Each number is 128 + 24 x the weight over its row's rms, rounded and kept within 0 to 255. Layers, rows and columns count from 0. Numbers have three digits each. The size before them is the row's rms in percent of the matrix's.

# layer 4 MLP gate, 768x192, rms 0.183, rows 0-14, columns 0-191
102:110121153117126156112172083128152137128090099145104136149123105073136158087075136108130127110138080166079112169139147156128098156104141134098136134177165121106146148134136090134182156135154123122135110114138151137074134104129146084120155094148138123133088135132158113168104094095065124132115150159159155112154155112114110137136154148115133118168143117095109135134158118169142111143142115118130090112123122115137118161153129111128134093123105096184131165121121127099117099126137127131088155107132063128118168111116145098118134118089116112137126107144136152094133135161100119111
106:146174107185126114117138121107126097082130136145103136142148165172142160137096111127097137150148099111140143122109161067096139131129114140151102118123141129127167131101138080140120142153099108156144131125140139169101105119122111112097112104111127110145147115071147158135154148142130081158129128107135143127117087125123142144102136094139088136107112153119130139134142147128073146143109137131136150139180124107154118095142151116162103141112111146137112158122149082098105183112192139171159133139131169176090097160132108162120100152145111159090111106095112153145119164150157148130
103:105099178143119107114109110174131157126130109129157102151139114153135171131130142166139127118136100113107143092164166145141135107081165113125106140136174135073112126138084083137161104157103134095112119102110097118141137087142115117118095110127156177166099162098091100115125157127083123134127110124117146144079111141124136101111135178147144126171122140108146130123126156104161130135072137122169111138088158149121098117129132140153100136134159126156085114083144102123126124155122126146113075168114153176084123145136137137115113093169132118133088129137117166112141124114148140116
113:113150152142131104117149133141095159106107060136106126146143122117114155069146077117136096102132152090130134107163163143149142121128125157115118135152110094086160113115125168161106161087107139134161131157150097156133121142129144119133137176114142102128115165111110114123134100158120119103125151101122139155169135131147134169120179113136122115120133134110193126128134117084156156083127133113138073110091172079117121148177119088132109121119176107153118141123147150123120131115145091154120122134099135098073125133127070102146133169141133118121113155131090133123093149114106121114
095:113172153148107166141143158114125119166109158133150086125143121138137064144119130155140158139167116137135105147157145084104175100106124147146109109095088166118120120136158107108112165151122134148148124095171108096134140106109144127159149118121149147181122075164125159115129109149105095124132132125112103119180156124119132138153076079146126141101133129128160144145112089153096086140105128096115159090123145138119179153158123141109122108154125109125121160130146148090142129155120121107188130094128143113115107123145133151176110138167138099149114106178098097095127116117140109127
104:126122102112133099169147120120125150149091143114115098102099117154113156114111143172117140094093137121120120089149125128109098094124103129123161171136140115108139139121144153182130168162131132089113090099139126128115098146121145133147116118117149180124146098108091140118141149125123179140139089118138161100114164135143111118132120095156083111131177180161140136083144132103146176119118156113094147098107165175085132168115199152119126089147140084096122138135147167109148134099150128146143138157142103122156150075102164116139129142134151130114136114130113142158158157124139117140
105:129153084116121133122099115169198145127084109160119122122129141103109143081135140126111113128111128118104127135144088114160135098136199076136092120100113148129114171143146155163134117134129140178128170126106140126096147129143166096125103097133127113128127140081140124106099130134115146076146138166177160120143113127111134158088117125117139143163128153066119122123119142172163129103130118154125119127181104121120079138093127129127126147138119160139122161133150163100107170154085116124113139109114099169142128123158149139188144158110137149099120109146149118160161132116107125150
102:133135105141161104160127128150118088116147162136127157086102155151167119144136138121163114108151120096112119129092133130116102124151159103123114130142131123100080126166151097146177137151096078149097124106113107089107147069158119108114142158138155102108065098108105147082100124094167114103103131131134144155150121124142143078140160147165149121109140129082124149135092091155121133095128131095118134108117163086125114099155121132097171098132115090124153133135102097073127145121117128145150095093086123091131141156110099194129143136129128133132098128143113133122121150108108128122
093:117180123095128165117139147129131135130111107113085127104104118148143140109149136135135117108117133065121091107122088105128114151152105114115144144082141101138106139141143117165122151086179137111119172073145125107147114125123116141075128109117103121089105120118116153161140142139122140155138163143172094142115088136156155136142121136137142135115127100109154157060113162098095124105120124127141094156134124121113092112099051126094113131155131116172117158152152119094110127136108169128109134151122123115150136167141114125128096135172185134156098101143142109142146090131140188151
083:117136112156141121167174150127144187154098127117143134142111134128143102121138133125108153090140115092099100101087113145122094127110133148088137141144092159091144128133169103187147146117089107124110102123148159129098139142119076113146088123133156147155147101126110123112145150099179106115147171150157126106117129121104117156108094107154151128090151160053091128129184091129140159121133137135114145106131136132091097126156126157164107121088129161098169158092118132121163139129101131125104133140133125102096148113100092098114159135099117131126134132134127192109160122114130136133
096:154113110129139154145121111145181146116168115117134131191130127110110161159138118125158132107106131145131121163098151094108167143155134102143094112165149114107106141133138147123125116134090122120139170116109091162149123143133140128149101127142124137143144129115107163065129132132124134126099107144122083111139169075096142137094122141108133099105046100139111103123085123076121083093178141125094146126116099126120165087121141133127155118120132169153094117118096091177184129162106112112133139139124147140131132107143127159133098119187115133079087128110122117131160122125121121123
112:136109135140146112135174144147107191139136132103147098116102129153130089123102132111133139122134128120077154088191145138089145124137134130150106111137150149144138142157123094142116134114115133141130158123093114125130157155157149136155126114168114052116161106157179106125126126136075147125121157121131137177117119136139151117158136141113146122102106154105124131137094119120179133136162103137054123114168140102115142168089112133148152106102150174117083108111100133172156131158131114132113134124124113143093071167105129098105125136116128117118106158141094144145160143164172141153
098:134152135131127105131109156120126152094112109129132145164113119169155153143102144134123129149106107130144127131125115136098114163102131144109133125119098136131134142150140108094123190121145080136134120092110114108150123078188103063136169129156141155129125149135093092106155110137119140145108170115125177134138118122149148166082134148152095163138126144140114158181111105106117101137172118085189117136128136127096131158139170107141108139121136114099133150130141102154123154162107149145131140191099158148149129116137154159100143105113162181109141132162118165126105179173115144138
108:130123089085091145158138122134112133152152096143106126161092087156153099143088127124144170107097085126109119122103139160089134122116126157118132113145116124147137110156108113121104131135112120147151108153124102138124122149134122124142086136135081167100133123177114142113103091140092119104095111115115143136126106160155127165114113165135127137110102154097127131129138115126108139085143149137114087137126173175106149156130143091088076128112171127182116123081092115142157117125187145093125141091147104141137156082103127136138108156110153107106132165123117159109188126104126131185
094:156104134141130135111089152152128159113121160178120157155173128140139102102135111128144154069113116107084115149139107112106149133135192134119131097124135170130183166097156119147148085132144123171143063119134140133098120137154117110059134161142100131094111128138144129163098143131110139112065115136114144118151110122146107125126104136169116131148145116154141153117175098091142110172138107133067144103122131103098149117143128193141174097113109145105146147154141128178151150159159137111105105124121152148144129124129124156139125127153120097133144129102112149127141125117133129150